Weights of a small transformer language model: MLP 1152 squared ReLU, a variant of Adam for these matrices.
Each number is 128 + 24 x the weight over its row's rms, rounded and kept within 0 to 255. Layers, rows and columns count from 0. Numbers have three digits each. The size before them is the row's rms in percent of the matrix's.

# layer 3 MLP down (transposed), 1152x320, rms 0.0606, rows 225-391, columns 40-79
091:117138139120142095141109133137173122143156165085134108152109075145161136099166091106140138133113160102131152088148117090
098:135136095158109160155140100144160104150087143161113103130120137170080142102155117095135099138168108090119155101171107161
100:132154125154080075106147129116142101135143143102073138131122134137104112105109114114085129126122121111136160138170109132
111:121086125127151108125106148078176105112142166140058140130150117142140092129163139128163119091125101086128142119134132149
102:127124131185133159079125132147072086122141158121099110167138131135181139116116135168105128111105132121097163120097131137
094:136123151161154124123136109129152119138114121124146137113118135119105140150164111144169139136138134073148109087116134136
117:081139101115177131147132131137110122149144177144132121189120144095139114135091176097134123103131146152143088101103147167
112:142149102133090116119133122147120140151134128134178073109129123086138121159156139133099106159146142099124134150115102135
097:107149134140172139093117096101145128126086108114106095129095128175133106093167135135151138117132131137113171128120081125
086:152115113140151103115137100142148135155125178132093120118125121149093118113152123118151142154168136106130097141073111119
104:175155158154120172089126138122136147112112147155086120156126106165130165134171160083106124156111112153187118137146085117
105:118129137150097157158172164176107089121117091124158143179094114114081148143111152123110142138174112139126121128159150131
096:128094112061088095148154112134106117134126131154145164113148104145138127128145130115143132134126146133152163093116114164
113:113102111105124122074138107122151136126137112120115160110094122144134131131141116165094169091162171110157155127131146113
106:126101218090155135139128152107167114118138120089136070160130147098181141135131126117120127133136137093136134132126144076
112:116135115119129131117119143130108159150155138075132114090108173134096172095103110140145122112155145128072083124125110149
105:125166120173116134182127116092121134116111125124168122087138128128123146150115132116105123097156120120134126089149120146
106:157149103159113119141142113104159144139104116109130091122109127129101156123095144155124128156178128138151168130166084153
102:135105180091157141114131113138140110103119093229117105143127094148116124139125139123154106117112121103124127128113143141
096:101117120141166141117168155072142142131122135111093165141145131111098129131144103159121119116161129122158097120118133171
096:108137123157113131111130079109122126193142155125135114089138110152166165140106114147125115100129160127167138109137106139
103:119116100112154114109127110089170121131129117123086137096161130157137134110121149148139145110160116131139132130128132173
093:158133100127148139126142107132107158130149186121137099138141123123104130159110126127144155127125124117167154172155110137
102:148130142189142115150120119152143128139159136135098127132146118116145117182121164148130148137162116169131088117141126135
095:172125178144137128132083146089123098095093113144122118070117107152120112095117165117137127152094154156130101144140149150
103:116128124115194096136091140152123126134117100142130077112142142111180116101120133086128080171105160140120139179123184131
092:114149140127174124101113129143146106138173096141097101136128081146095168108116147132107112128117089132135125152146147086
090:102151135156156128145152120128120120151117139119124138110153100133160118134132116078153096110114073110111151161119098138
114:154129132140134118113101137167154132129110113138168158122127116108124184169154138148161114126148105128133124098082148116
110:119123132125098129096109139158124131151100122123065104155105118157100112174163115157140096079142154155113091128075135118
090:081130116146138125133100083131118106142094177158103137096147085116152140097164102098134182132113137110085140106122113145
107:128110123140077106139170097139117092169102152117159154108141108118114124112072110135120137129157107104104101046181105154
111:123149098142105142126080128128172103150128097128110124083124106136166087131142135163105121156161085120122109126135112109
107:101112116117128143107140145111093142104114156164139140139091122137148115142139132130130115116136155135154119100109105129
099:167138170128106144102123122159166109121109073177131154139149158140138112119161134151132076148095145169143075102110132095
094:133120180134088149152128147115124132115120130180131117144165111171127111116118114115143176137157117120102156103154130144
088:115145104151144116106144135108148126159085145140107094156143141136137123083127123118125154137131149091141135155098105136
104:107124154158126105143138136130155170114152133118135101153186089145141163137154150126123118157139133122163126130166138135
087:064127108148130134084093094108121106163140150114077089109125146127096123117156118127124125124115164133122153139076089098
098:120115151146138086108081095126111158127143106167128137153164145182142084145127115152138141110115113142138088132102150172
099:112121147091131091155160114131109135120139108111121109141114134130126095117122102145083101104139176110150151112144090116
114:124134115069128114056165159142121167133134161130152144147171214084118124123133133121157085123123104119100105102132105136
103:144137111210150093120103095148155109113071147120090092145157116127131121149102114146126165127130146144098130106085132137
095:134120122158128112108137082129144172124127144147129147120173104107159118148165115085115142116124111135137088137166155110
104:112145096085107160102141140137134101127148122147087118126084152110122149178102126129143167107145147129084138124154139162
091:112094116153097163140106133162119116120098162127143122139111090090130138090118101153173106117138135126117097155120143132
110:089144110126117119131115116184156106109114100151106167112159138148121141123108137165086119113135147127152102111116165158
101:112094118097085145122134146140143147147154159111134128067147132118114167109153148119154134094108115102140091102156105082
100:115105180130125131134100098138129125143170124156158119140149157118126119110169135152137119090118171167136117095136054134
100:126137134119141114108119125127170117110156158133131134130161145148123112134110150147111127129106121091156121113123162118
108:120123120140115170148144110127132118186141070174098088106123137140137109115110075149094133138162125116100115124132120123
094:123144134085096133102139147126088102106122130137145121110138080146101067139122104119149091137142138143120124113138124103
095:157121158151130122091092135106097143126096132127118137149112166110161146128155108126168104100167124143138135111124122083
087:127158134154181110163150088104147154173128104147108138116095071127124161141122133091114119125145116094110118152119109142
092:139152093172153136109160144112109144138130153148128138142149117129146150136159165122136081121110092107127110162127126132
110:127133138111160116146119157134124165114156131154106141143100095161167116071151116081123133124143130104062126104123156155
105:079142126103052167172065115098107130122133113113134138077158164138137105130101124097112163136125137142072122179143153148
098:126154148145149123134156142111116162121148115137127191131153145133126134145124157144163147124104127115159097125135143145
094:084097090129101143099107155169129128157115147120156171122135128129132150144110140084133150114115126148140106081155115150
097:160117106094126102147119130106144122134170137085127129110094109154151110124109176159127133149110149131123110089081149152
105:106142216137135130128076111116135115110098161158115150132137146151141106117113163152132122137112130111133166122126127150
101:101170114136171129102116080110107105162118135103105119100095139125111147126142173127118156129106160136161120110100126120
100:091139138119068131127090103116111147127156143149105154131128155119143132104108100140142136117104118134106104096150158125
094:106118155125141081133145075109080133108116147108140125104093115093087122130164103126162140138129143164127123104157154124
091:124142128132146114124109115107146123110114147146133104141126131124111110116163124143147090160135108117117140113110114052
082:107124109147115123148107156070150136100122139142117127130175151132164127085133108086138128169105097134113172124133090150
097:139096159140135122113173110100127123130177096173119123122123146125107126134125134145118122145136133179177127140133137150
095:083111121123171132135108097124122111127135142104099174190103145131136118100108119147118152098171102154086130120133091132
101:099127140134122150113118080134103082118161137120110170106127128143116097099131112111173136128081157144106078093119130140
082:137115131151139104159101119143117054119113177124103090120110090129141142102114092090122130123097112133096173119159114100
104:168106089178105154141132135127158148119109139091116140128118142094113132131110152098101116138153157152097147106114110122
100:139094151129160117106156153137172086139122131111150130173153108162186087110135122171145107096162114115103127159161169128
092:086130140181140091113096110111132139157154133118088102138100106153147144123097139127120114125100134125141127120119130112
100:137108165136107156095137108151096133110092111125158145141121105120128118155102129133161097153151155150151133118138120125
084:089113152143088105115101107096140083106093150156148128111109069119118102140169092101126140151133156106108149152196125111
104:122143140128135117132089109125146146180145102119094075106119164117134141102136152110181105110118113101082111107129112129
102:184173136126167121122155115111092090137137126097156131136112173139090153160093157125162113171159125158137105099086184145
106:187103131149168127109144136137190149121136119129112099157128124089154095119145116119155101131129105101148131156165146132
093:106133083085163134123106102135116140115097113168099119130171081124105168141166086106127117147125116105130075136138161143
113:104126135124102136134089121118107161064122124091145124126091111111158130173119115178134125133061110169115142111167142165
093:122105130140073172150102093129145125146127185167135152136121092125108175110100112083119150124132142143082093156176114162
108:118118088117126154110161080103124152105111160118149112153142180173132130149102136142131156147111108116105146108097183127
108:130126131104165120114147089190148127148146121189161124154148134143155172100110129117128145088099153163170102145164134119
104:141142194165121132108134105126158181131160132118106118157128174171141144143055108156161152176119100151151138144108126120
114:165171116113156119171145137150125162140122129114113097082126135098103130098131107181063124112173143109118132127052132084
097:181153108136126119183099088130108099070190190121109157109114127143095101111110147137091113151126124121126147121148143117
117:131134110132169153087109135126135150127140118107108160153137129164120094170124129127140109131122157125107133100096145155
100:112113108126137103114116099135107145190101134108111140109137159107151120155098105120123152155108126167135121103127142125
102:101174057121115157094133093164153108119119140138117137130118145134112145104153162128111135111156100119108126128124095149
102:135166134112151110085115147075086114116152114102110142074132141141115115155116149164124156084148115106164107124081137166
094:124189130130121144104088092107145104151153079136123130099085130168095099193098125134119116101103149125135119122114089170
089:183173124160060145114120141128114135131122143144109123133134125109112144158140118128123104108101091118126148133140102110
101:096116080090123090112113142157196121115130137139091122103120144111143136080118111149159134129174132132148135096111129138
095:115138128147150149119122140127112136120115117177107151123112141154133124121152156102149094116130075122131148138126158129
103:107126164167169119135116137102164127143174120128135128130154085130127130108141149089141079131147120117141125147129155132
108:108135112156102142139184098121177144140122139124137090116124139142144139119126152108139116123149155087118158172136145131
096:145136104142139146121134057085152154102161113125118161112121101075152087106124153143119121131123116115151087134143171151
098:136137121137161152172097204145119150129158146158142109093141142103124141139158119102137148139133151150128087170131140141
094:182107146129150132118133106101110135129157148118164120115131135094174203146121139133137130107135076125107160142128101113
100:158120093138111175154107186139133100126138125112108153144158129139146129106141120091131170110149145138124119119120131132
109:136148142165126169130122128094144083128144062146140105122074122116145083113135144143135127123107116136107098141154144120
103:112121146153088111156078146136156130157140159109079139118130105102149124135115139146110106117154114121099129135165127107
109:122129106154114158136119120133146152143113121103145127156151139165153178151109126119139135161126126102163125124159152127
099:174108110136131125117141112147094105177133076108134158188126139137160152153110141129126145130135115152180148106110122129
100:146140121137143155138120122104155126129182147120136087136143123103130110143126128145125120158137127152110137140123094135
094:187182111139113135146154115148050096126078160138133112127144128146125155113127093145126128116166149156122112078168090135
095:125131116146102190147155165104111092120150146140124130135067132120119113163118144152124140140116097116122125140148131149
104:112109115133098147166140118130134178116072059130164082134136095130173100092108119154159140138152153102108093131132119105
088:119126093119151089143155148117162146128131152105137131107108102136120152117160109091116091108094183117119113069127125093
102:125135097097146099110146145137132142125156131103164113116154142152127173122172111108116176113132151129117127090138145169
088:131138090129124131136090143110129128139129148106121128097119126152118132116181112133140151155150111180118112161135107105
100:107051165125093132078135155104153158093132131178153115120132141096113147103100119137123146175130088093120143123165142119
107:134109163087130086163118136124124098114131103101106090138150106131101124172090145124138110136142098141137115151127160115
099:133149115141123150150149086135121158134119091053137168109112129113096113125102120109130129120138091156164140125090153099
101:131143110099202100141164154095095123096115146123076121164113124084114163102132122129152133146141138077156128139118123104
093:122122098119113131110154117116143122115151163120139126122125073167070168100109114113114127102157153100102110139139121134
102:127100109122078102141189116142094103167070115109136163148125122105122113163093173126129134142126163139150126120135125143
099:126131126174077149144122098145157104158132138113110107101105124164094088100138061135129114104150131119124136079159097157
099:157136079126120147161135131091097124127130103140182145121092158137117126131124137113113179075127139131106105120150144159
100:132092132145104133140135138126103158128131142113133072096135132154125133112123158132121137130153098103116111132145121151
094:123101152146161099135123131104140132117144135146150114159181147153133162140131128144114121155156126165160140106089102139
112:120162136122125120114145127112065098131123074166172091125110115127064097122087130098137114141110144117116115105126155117
092:116088184171169120062113112130127124061111126149154110103112083139179147109136131112145135162138103103119119149135128121
104:144133144176157140135134102117093122094113123076125126142082145096192151108170145105160123096104055103139132160124155117
106:118170177127074146121070133121121143162121128139128135122122165137122151160091148165162108140125153129155092129135146120
093:106129133109147093132108147127153127158141119067145187155103107126140116097147130104134139123103131085091161140152174100
092:115143110127115131159090081118118146167136126154161129099133125130128122121129111145094133153113172138128141128125110139
099:127105172125118097103153109116133151146127142137161127159140140138167119132149152139162116109126117132158139107129105129
100:093131074119111126126115127107176163112092165051175159097098107152119137127150112083169108140141108127110107135128121156
104:116116121109151119142110122121145160087148130121152146144116102116102097129118126115111131161112122148158109172108152119
101:106131157162139127140142162107140148139139123125103120168153097134111135136182177135136068145134112110158127120204138159
097:129168128099155112088112143105123111126153118098105161152116116116117079151168139151131150124145111163183116137090115138
107:155171121147114130103109131153183107087146097124140138162137110149148118147147132147093136105162149134115137096148097115
098:124105151128103117097106106116110128140167154084104132153152147119103122115141133105110131120153122149169166152144107179
114:144158106134089153045148127168131149127153117142122131146173108144121136149149138135101163167128104134139109106109144111
087:123139088167136106165154120114127121134151080085157118112103088072083146134102087124109144135143091150114151128134130124
092:155081153140103110072114103137089097108154122096093119122141146092152113117157174143108143128150160145146095107129115126
090:124053177132130147124113147104095114100134103149145128147109141147136093149160144129123118124133148112106131143137108134
110:169154132118120141094127149078143135137106156138152116122151111133143130116114148188100149171140090170156150131132101134
088:153140116152075093089160095116173129100129137140179104122128116122096080142146122103101141134090168128121107129132121126
100:162115133140109102150132129102131119160123135133118121138102138108133103119105114111177155143113120103129117189096138105
091:155123092132117113138106130138155153110130100140135142139138111123108138129129137125128134103106150104102124146121163092
103:139087126110073168143104189087098112119122102087135138154092117131158139125134144152118140150134059088142110158128102111
098:132139116113137162128126150099144160140130115112107150150104098126133138154146121114108135132176155124114158073119153126
104:111114104132107160137114136128137112112119136116126139114151135107117119139064165146132144117110167104154105135134109150
103:146127125122181143091130158125138079111130122146139147148144137177105135115115141137133143143110150114081109186134142144
109:116158122109132165142101140135148175096095155113120128158136114148095139095105125140129134124182122128104117107103143152
105:139074111132144122124121111138142095123117121163126110103131129146142161098115181092110117126104146143131121148137141133
098:096128153126143134152134122098157109109093178124170109136125107189098103084155136136137121145122191164139095112128119130
104:171136158123120168104157134099146142108129129132078147131097142151137122096123127135120121098151150108093126113116150145
096:139090101119155120131134090134126139157102123143127126124138134153127161129177099154124142192158145115152114133145107138
094:071121100133131136141087117097134089128109123125075131066089141100169160126099117092145109150152129119125108136112113129
101:142181155157106135109147155091135116164135133120145100110125103121131140177134137127119149173141164098125142101163115087
105:124119106123095109137121123138104099145164136110088116173178174113113102107127117109101142160095170103079089147164152141
096:137111161147200141153110133063123180119142122138098136110170079140130128097117110142106150133110101150152127099086141115
099:130106103100149116141111139141132163061181120134168084110123097099109123110144121128171152143099147137139158137128127123
092:144107146162135124113120135121109158156122151158160150084165123127134110138142152116095105154101113110113137125121116107
111:102133137138134165103132143132150121127149103086115149095103100137113113128129157156107085141148155085126078143128147157
116:088173200141146097098126138111092146108131102141119119189114149129164128103118123165135159120134162125074094135160134159
099:112144113173139147119151177119136147126111151114148118114132143115088125117133103091100123126139110125106140106138103165
092:145150167110149118065167094128167084190137095122114096106131119144140148104132085109125120110151129112135111098118130098
101:139117102187084087150125142133142119156128119126114118101165099129068102187077124105120119091083158090104154105165123134
110:066126161131140154128101134137118116113133132153126101130090118139153106127139092121155141118119108100110175129131157121
094:126121123160181143090097125089104119132083112150104158149148111122155117084156144142153150104102108094148092178112185133
104:138133111150062146122150124119108093157167097106135132113142126107121152180117114167116099096165120107136136136099117116
099:130164122162130132179113129115134091110159133064103169108105151118096126122124145117115132081098125097124136107132092141
100:148147162114134121104107131151113091132115126150128139082106061154093156116110087149165156086143141115147178154112148102
# layer 3 MLP up, 1152x320, rms 0.0861, rows 226-392, columns 40-79
091:126118119089142139130147148146107118135160103107127150124114107130156121102129100141121136139122129123172109158144149120
098:104092130106153172097110134116119145080122124150112136143135132130140127129111143131167133104123097142173116111098119129
108:130109112097130119100168152100152131132111095130186146141124087136143150120127114137120136111184167129129161102109129130
102:122155125082142119154169139143165158123163111108141134140106166130101117137136140123144080126132098176144096123108106124
094:137149114096133151110144151149110082103121133123099137117174133155122119112091179141084105098155121172102089114132167119
107:161087132100115108150113100107162112097122145170136124078100143141088141137137147142137102148129121105101111115095141130
108:140124132110122130137151134121131090097139074141115129167146152132117116100099101142128120141062155124151160117180172112
092:083099094081155145177133123144112145138131135166076126088130081126078114134113121109123138145111117085135146151089119122
087:113103119076105138110082166102121119113164162115135101080153127140155137125125108166138119102092120133132130085123161153
115:114107143112140112123156130131139111101131120155156146113170120129116116113094166121119123119113109132146132149105120130
103:124115097169145124088130121097170148086140147073135104120130144120155147141158143137094122137093143147084114119082106150
096:122115117146158134142128158144119138103131095129118097138123123122118121108141133129126107132161135083137140157114135089
101:135154094116126118129148149114142143130088116099120123115169109138170098125084140153085161109094137116113144128125118147
106:145157137131130109106167114112144182150120118098133137118119143109116130103106111173140133176149089159102123074090152153
108:143120102105126145135131083102175116119160130147139121125165109124148107134084115130133125119130102121131180122108179166
105:156140118094085139140135153090112136128103082112080151131120107119106116125086104099129085172101138118115099110085143135
102:119057087091161126149165122138133153147117122100115138102140104073148122126097083122146134148131128104147107118127158139
100:116117111141138141096139160156121135143129146073190102141173114146142135112145112128099153118122071141195094131134115133
092:122117165094113143103128129117135092107107109112115151132161101126177102105115142185209119152138130109082152132134148142
102:147154162078165108140141162107107111077115118081157156151146153117092096144123178144119160128133114093137150147161156125
098:138101111127128101184165112166117148135155129140140120135147111126106117146159099107135111167097111102151158138147132104
098:118115141128124176159126152114124135136125069130127141146114118110147134078129124111133118128124089172108135105125129151
103:087140090096037116144093118119088105130122156138139178147091111126075119129115092140105097091124172085156109117167083096
093:166086102113102146125136116116123110147144101072104112131140196117139138128116137141152127122156115111094167142139106112
106:138148134112101162131136123145134122125140125127150152114162120172080124137110083178122153114097087128155101069141110099
101:124095119102109128119101135169157091118089163164164165118147134126121091150132137136131151094109157123168132123122124126
089:113097129106102134181111117129169096081123108106096146129129113117141116104158144152134131127123168146091103087113166136
109:141150128143161099151170116125120146138095086110114163142138145105121137088123119124103137104100181137122094129124133101
101:106131132108126168116101140127152159148133120128200116153176158114110148123142161143155132100113134112163134137143133142
101:143138127121123106084150131108133129111125102096143121119100141103141123121092191156098069119117119094119143168116131119
107:100145086098184125119119175126077140096105159114146149171129122111105086123153155134137136143118156135136168191067139148
112:135150132093133077174149144104103131112117151113150174144155141139119148145092121112140109133085147122119152145124142124
109:096155134100132141158124128115150118176112145122119139076158087098118148157103133118121168116079143140108109149103127139
102:166167064145086135125167134093140149071152124175156145105112119161097093151119138130099164113160094067096132150118143149
096:141101064131117132119139166133149108117137123097145145098115146109094112116111143135115142140156097181157116147135120081
089:148118150087093139130135101148104157109140078105145098132128122102137143106138121168151116111131132083091148153161105094
110:102146085135101168146162120146125133118115109126122161159110140166129146150136133109121161126153127127134120107143188153
084:123095150139149156153106150142142137111136141144117126126094111135154123114110159148168095133067131142133118122154088142
095:135106154123091159131138165143119093155140141110118165135154151108143088091171163135118139109174144138129155085122171141
098:141128117154094106139107118133104101131138130154150179123129121143112112103134171105188182170138097151135125131128155119
106:160143101118146111156130125119113123109083100173169106122118095123128098139119146143135147146118155168121115164127132113
110:108103124094125176135132111144139116127152152133150166099153131147124128094117156150162103096127189110145124111154142123
095:143122137128064168077144130138119089103182095144130104131149122119129156101090149100127087153128159158135158084126127110
102:149101136162102082133122134138124119170073146105165134127187115151130088121144174136159099115133169092163088121144134101
095:157141114109128119137143129151126140148110106134085121073103140140119125169132159136114145157113107111145128131120082091
103:118110090146144135099145152110147104105114149117129109155119131148144118163119140095103129134139122108114176122121175089
101:156128092132118136120183138124121092133124109148130102137121091120116080106077121161170145156114155123144142160116183138
101:147097118144101108122134145126127134077136107106091107126161132120153119110081177135115111115133119112169112146097175124
101:091149121112162149073109149116138146116135140114120140134157109125127126145125130111128125100148150156174160112123150133
106:096117143119151124104124179126115159122137146120159113163150118139133120155099161150171124134122141135131115153156180125
098:118149111121190102103133146145149143101204141129098155142117164114125169136071130135167132150104100137130130161135137202
098:125157118116159126151120125121172108165132090109165123116136113149102104118092119152098155135127186066152090151129179157
089:088117131149129174122100126178127095135091140134163103100091139148121128126122096145142104090150141101108130110148142109
091:084108093072085110157128114130162099070144106070127134161111140157103125155158161130119163126131123129133158111138147101
108:103137123101133131134125104121094146152104146106182124108184090080069157131137112166116123149117082137154173166129126119
103:109119119108142107084160126143153163130127140077143147149120062089132113116153110140126076116153106170162141149145146126
095:108101078084113139115158118106135116120132131124109140119123104096138160098131097111124107114148127168117127092146110111
095:139141126098160138129130095108129130161105104068114140128127103101140111103167120141125108151096147125144118185129131108
099:112162156125126128126089185101108135118115118141143110099153166111138156106113149141136119116133137141175155100126125143
101:144098149099137101135105129136136122078101126149125126149119130154178115117136177134104149119120165154114109107142096114
106:156106138121100163134142143108170120110148119175130129168146135142165095137092122111156125172117123175107193086143148136
100:124138124147127172110143173108121120133144103148143138106073090140117122200129138118116151097147110068108139157095125177
098:169185130130070135114116151176118104124160123142182123128154090144137135141127133108105101121097144149117108137100168095
084:135138149136145138147174162113105163120122111122128131154139155183127144126131134130164116093129150150135149134146121150
082:129140143112121081124141163142106119136128081119120100137112133136122154172143156161103078118148117160155095165129139158
094:127135162095147152117141170145160123116142084079137153183169128173172096174137182092128130172122153117116137122121128135
096:160126154149117139150119100118125149116179174144150103102135107140139134125126148121103093111112158138163142095167117105
108:130104093126134154130082156167170163128127127101132157120140152094136140163136113156115129108178136106173136148128097105
084:131158161114145135139142137146148179167114111137127167112127136109147117152146136146142101173157119139119106132133127133
111:136080158082144134142126118146129133128120120149182142120131143132119140113162159173136089111134145132166153110117134150
097:139139117134125108177127093128133136113149090152132133103082104135081164134118092089149153128120136139110191091146129106
104:139118140089083076105100157156127112087112118124172130081149121115136136130127136129128121146135179164155150103092152124
103:168132130110179154109173157152112127139158108119125141102109149140150110131137166149127106129167124147098097124114097139
081:169177130154161162125144155144105152158149109079139129172182125139133151125095155129116104136134106122164088124098123134
106:139134110116047114124154127198094108120133142176193159111173101135095074157085151143105135141123128168135140176141156161
110:105124126168147164164106144140151132115114147136107122082113071082156103116096130128120129155132175175132145156143109156
104:151113140094086124123121087109122131094128127125179096101135132113103129144118090159183144095088140139093139120130152123
094:148120126104156149177140145095097150084163151065143145103113148146135128141146156100118112103125128132139134147115130124
117:122153119167139127125145124140151128166142111165107127104166114132125132111103155123143129071138126153128096106080117145
089:139115112114138098138141130154106140085111069096123118103113108089116108143125122097142152159151143133096147147140058110
101:088111142124077126109159125110098123127110144127145154129095095106102103110131101119096117167125136164144130134169147143
104:140168095135097171128107121093108143153117162141131158118112114147115116171155126154092111135156085155103158114107148114
104:107164101092116134126172123129123155105120104095127131112123143097108138133169158131119168137163116138087153126129159096
106:099119151149106166102122102111148126128154134129134143139112053166117125139134113115135099111107153154140131107136126138
097:134160117133079132126157151134109151143102103063172128155107133105136153111146127135168109088095185142096168125143119090
114:094091127104108131149134127125129114139169148167094128074094115065098089106129149126156119107090144160108132154137151095
101:153114106141135157153145116145116133170174158148119147104127129112138104111111097129140150133134167101098111139146128173
099:115126123134110124154131120146113091141118118133163096090117104093116107170131116105116103166116105130153117107126131156
099:135091138153108126143123101164152127143143098076108154158113139128108155133097114105122087159128095126148171145162168123
096:137100132120166155173124119134130148082132153091127100170146127098126102138132143183121077168073146107111146160150168102
090:080139107120121142097086125114091102144125127086156143099137119143150131078098101129160132133102135132133169127159162138
103:133147123118107179117171141159152100138110101159145169134151099180114153149124104116095124148109186168149123126132116131
094:089119138152117143122131095123148107136104128109128168117170116140113155103108140153136130150150164125143112115142106152
108:122115069119102090094177108155108130084116131106154143150127142118094115164122149146146148127139103149100125104122149091
111:128145123113157146135149154141142152128129145159144091129153099133150102129097134155138113142159115148100128136121132132
095:122153191091138147135140173168132154105122101147128090143128157150122169179124136110106120124142160118131147098135095088
097:078113108102148153153178092118124147114111156124094172125114119123075140136141132122125111122121158173124181094133143117
095:140120143130122099125129154155128126104101102128126164147076140120091126132137124165108103128139135134118150140155140121
101:121172151078184165120127141137149131134117139135155116127088103127160139115103108108112097144121103095119183144136091096
108:143099090116095129113158124102165153116126086119169099129171140124119109161157124175163107128166177119074167106133139142
102:124146110108161115124156120126123141101166114111171172150122109150114090147109126119140155097147144135143107146115160144
112:108155102088128143127133152130110095170140097111116125124105135150124081119143152151104123129119140171094147155155140154
100:090118110102115113164132126102210155130100121106152156073107129087149169139108137142109124143132152100124115114159102136
102:095135124088161103118131139141127131177075110092107155157116129123123161147138166118149158103118150104154110093126179124
094:094145075086163086121134136153098172143138106104100159116128126094134114165141141123157087102097132131118137121104174096
092:168126138109115087152159113158174144122148129115128121196106099133175099150137119143131110154160186170083135103118096105
108:163148143135140139118129119110149155119159139123193123116124140109132174124131151167120074154111163174123193092136107126
093:134123132122109156126114109114081111137109092140119111115183140103125128133120118132092122181122078152144104144120115099
107:124104076134106079116138158164123129128133150074138156104137123110141144117090143120155133106135138117179128096111121121
090:146137112124108128137161116144093130129109158126119132179124145099124172148125138124115104085142120105139145109109098132
099:135150076134140120158119148116102140121135111046149077134132107140174124167115136160112123101146149112108117108121164151
108:076105147161143143060128103114118167136115103122118146143148123125099074138127150165149140155158132158124158107079127110
104:081122119123139151114102154156156144119111120200137154113147142108138168140109132125174105131111186089108072128174121150
101:118104129154090147158127124159143100132106118137157135142097101124097124139129148152118087068094139163090119092088126147
090:132109102136119118121154089105136106144115062141112159135099151120154143173133118108143130138123136140122153092117126146
100:177118177138122124066107142111140146085177115168132092082131123140151109097130170124146086146127079136096152112123127130
094:124093097100140109148111155144109158130144095125126147131114100090155154147118127157158128119125180103138176159130124081
096:137140137134106081102134135159176146125099144123126182108124122132116100133167119114138122111146139121146150168132153113
099:108123133120113164102105129146137115089142103127129144174125076136107155121101126112098103114134173140146152110109174134
092:101106151084126124114141156088097138133135121097120154083104145107150135115080107136111081121131122111199126130141173138
109:155120113107100131125136137151164153112137135098133129124168115119114152116121119135146129093172172180148153106142124139
095:133139119140086137155128135114146174109143113138159158124171156151081081107133085109125136101125167161130141141111142126
111:156139099125086119132158094153159113129155121171137148092107127116119078139104140132155132139157188166091159128140139151
106:150123109092167122135186091132204159092162097104118125133139143133150131136126151137078146145122097170141119141091101119
088:120124102123132110160109124106153176102156093123125106094106138105120102133146116123125102127114121175101113098121112167
095:150126131104154123111142170132097125097119125111140101134128127108159138177114139126171112101155149091118135115147154144
097:107135110129108171104100123089109118107111101144148124163132138105132124165121173159127124145132109123102156138144149127
098:153145132123156188116109120137091079174102088168107144150148115087160124139078144127174129126146145112110103164089152152
113:130136101166099140071130120140124120162106143169105112107136152152124146136114167142126139117181166120129124104148158143
102:149152109108115159137165098122110150111119108063152141166138103143153169145105149099140169107149099119127144115073161128
097:149085130151122171139143096163161136144136148171127087129114132129144152121102125143125083156113161096103128115136113098
106:100118105099142157159120148104117152130140121145089098075122103120107135089092141118148136099111153158138086159127178112
093:129125075108118187147164130119138106113125094135150141127135090164143177153109159150140142103139138121176095096110141152
113:116059111086122134174104174119132141127105149115125136114103147094076106102081138125150138119148109112144152113123117138
086:127148119116142189095154112127085137136115082113157130142143159167159114133152155091118119125097142158153119086091146101
095:116174068111145154091160121138136158159098133153157147131091124121089109138115173120182134088159118119123159110145158130
095:136176105125130139124172140148105156146151118140152107140151123179157111142129131170141157170138120148139121139109147121
109:125148123129122113124101129134097148152140111149096156132158103107142108098109095115174092124103120123156105139132164129
093:170144110109188147118106156127120131128161092129117122127142148133156123154105159161159122165128136127087139112115133149
102:132087122139145115131072144168140184122123130149132102135175134104116122110152146114115123148148118128144120109138170127
092:121162160147123135117126121101160103162089121134131090093126091126130089188119129148123096114108134186133109085147111113
103:131146100094153150175124144143154133100110123121143083114159131162118116177125147105083126114166140169155126106086110131
098:160096100106170116101118134142129145127124120123138102124138126146150111090097135134126113146106201134135125172121127147
105:135148098113095159116125141098135108140130128102083121093086154107134102095147112152134165132098128151138114103092158127
104:138134139142130126144116095108178117100157150148093126154136116116153113104070092115148110116122147136127125128128138113
103:140089090125113118149139127135098108146160152128119153127121093091121113111099130112109098109114153172142166141151161131
107:105154139100122119113112142119117152114183090123117125089126132119165136155128115133142100141117131113139098111120140114
099:165100113091121080175139142148135152133124113135145143105132185128163126163090136132115134126120112112120129154095160104
101:122121140173116158163120156124127135097147120110141133150161101088146098138111093131116132160097103130121146125135187144
099:138157116128102159128126174074089117121134159084107149174133130102122077125119158120124126067102186154172141119136115147
097:186152183149088146112170151158129128176114093115136129139155130139065074133143141178109164138127103164141157165147110097
097:111118109094131177167157125170131135112173127176123124131154124136103086107099101121138097101135109134093117159112143102
105:140123136139151101094098150143171160115125148146153149115091106135099150120133154153132152128132125158172162136109116074
094:149084165119104138175117129160120092123129134140121148137133148108140137136090108096165134113154139099116142125163131172
098:106135141174100124108177104167107088098093126108112131127172135134139144177136126145126119069164110142154104131115142123
090:063111142090134129095126147122120123113129114105109116113124104145111180131083082115140181103142119102148139116140153110
109:112091138089128096152123097113110126128072093149192127101085177196147124160124168116153111138125137171166136114117116121
113:162119118126128085116142147152150130134123163122163152084136126116122136150106155129136151094166131119144108109137172126
098:173149136109123134114129133136181100130132119133114118134128108144139131139120121168138128090105108093164107109105228101
103:136160130136143146141106123086120171101115123114158095109123148113073096113080125169137143137152163112132171137126107106
100:133144126101159171114108186102135150142112149121090056124111136141154178136155104120130127108138133155100139152115106107
110:129136127152095153123132125139194139132092151143139140144110128122105149146132109107138143121131160143130096125112158119
094:119169123145139138152099126147157162148174125106120110110112139124088142138125074107123123126110134159113137090161056117
102:129141152096142149102095130086158151075118133115095082160136116106103119084118104109123163164125154149149101146111113135
103:138086113115128116121104129125112134131094123158146099127150095130157096107136129150134106138097150124135124133083175129
094:187093138114122162131153126130151154133136105130101120085096130153121141124135113100096080138121122161108119089114102117
105:104089110123150119139163117107114142108137119136129135091127131109108158106103090115135106162125121108095155114109091111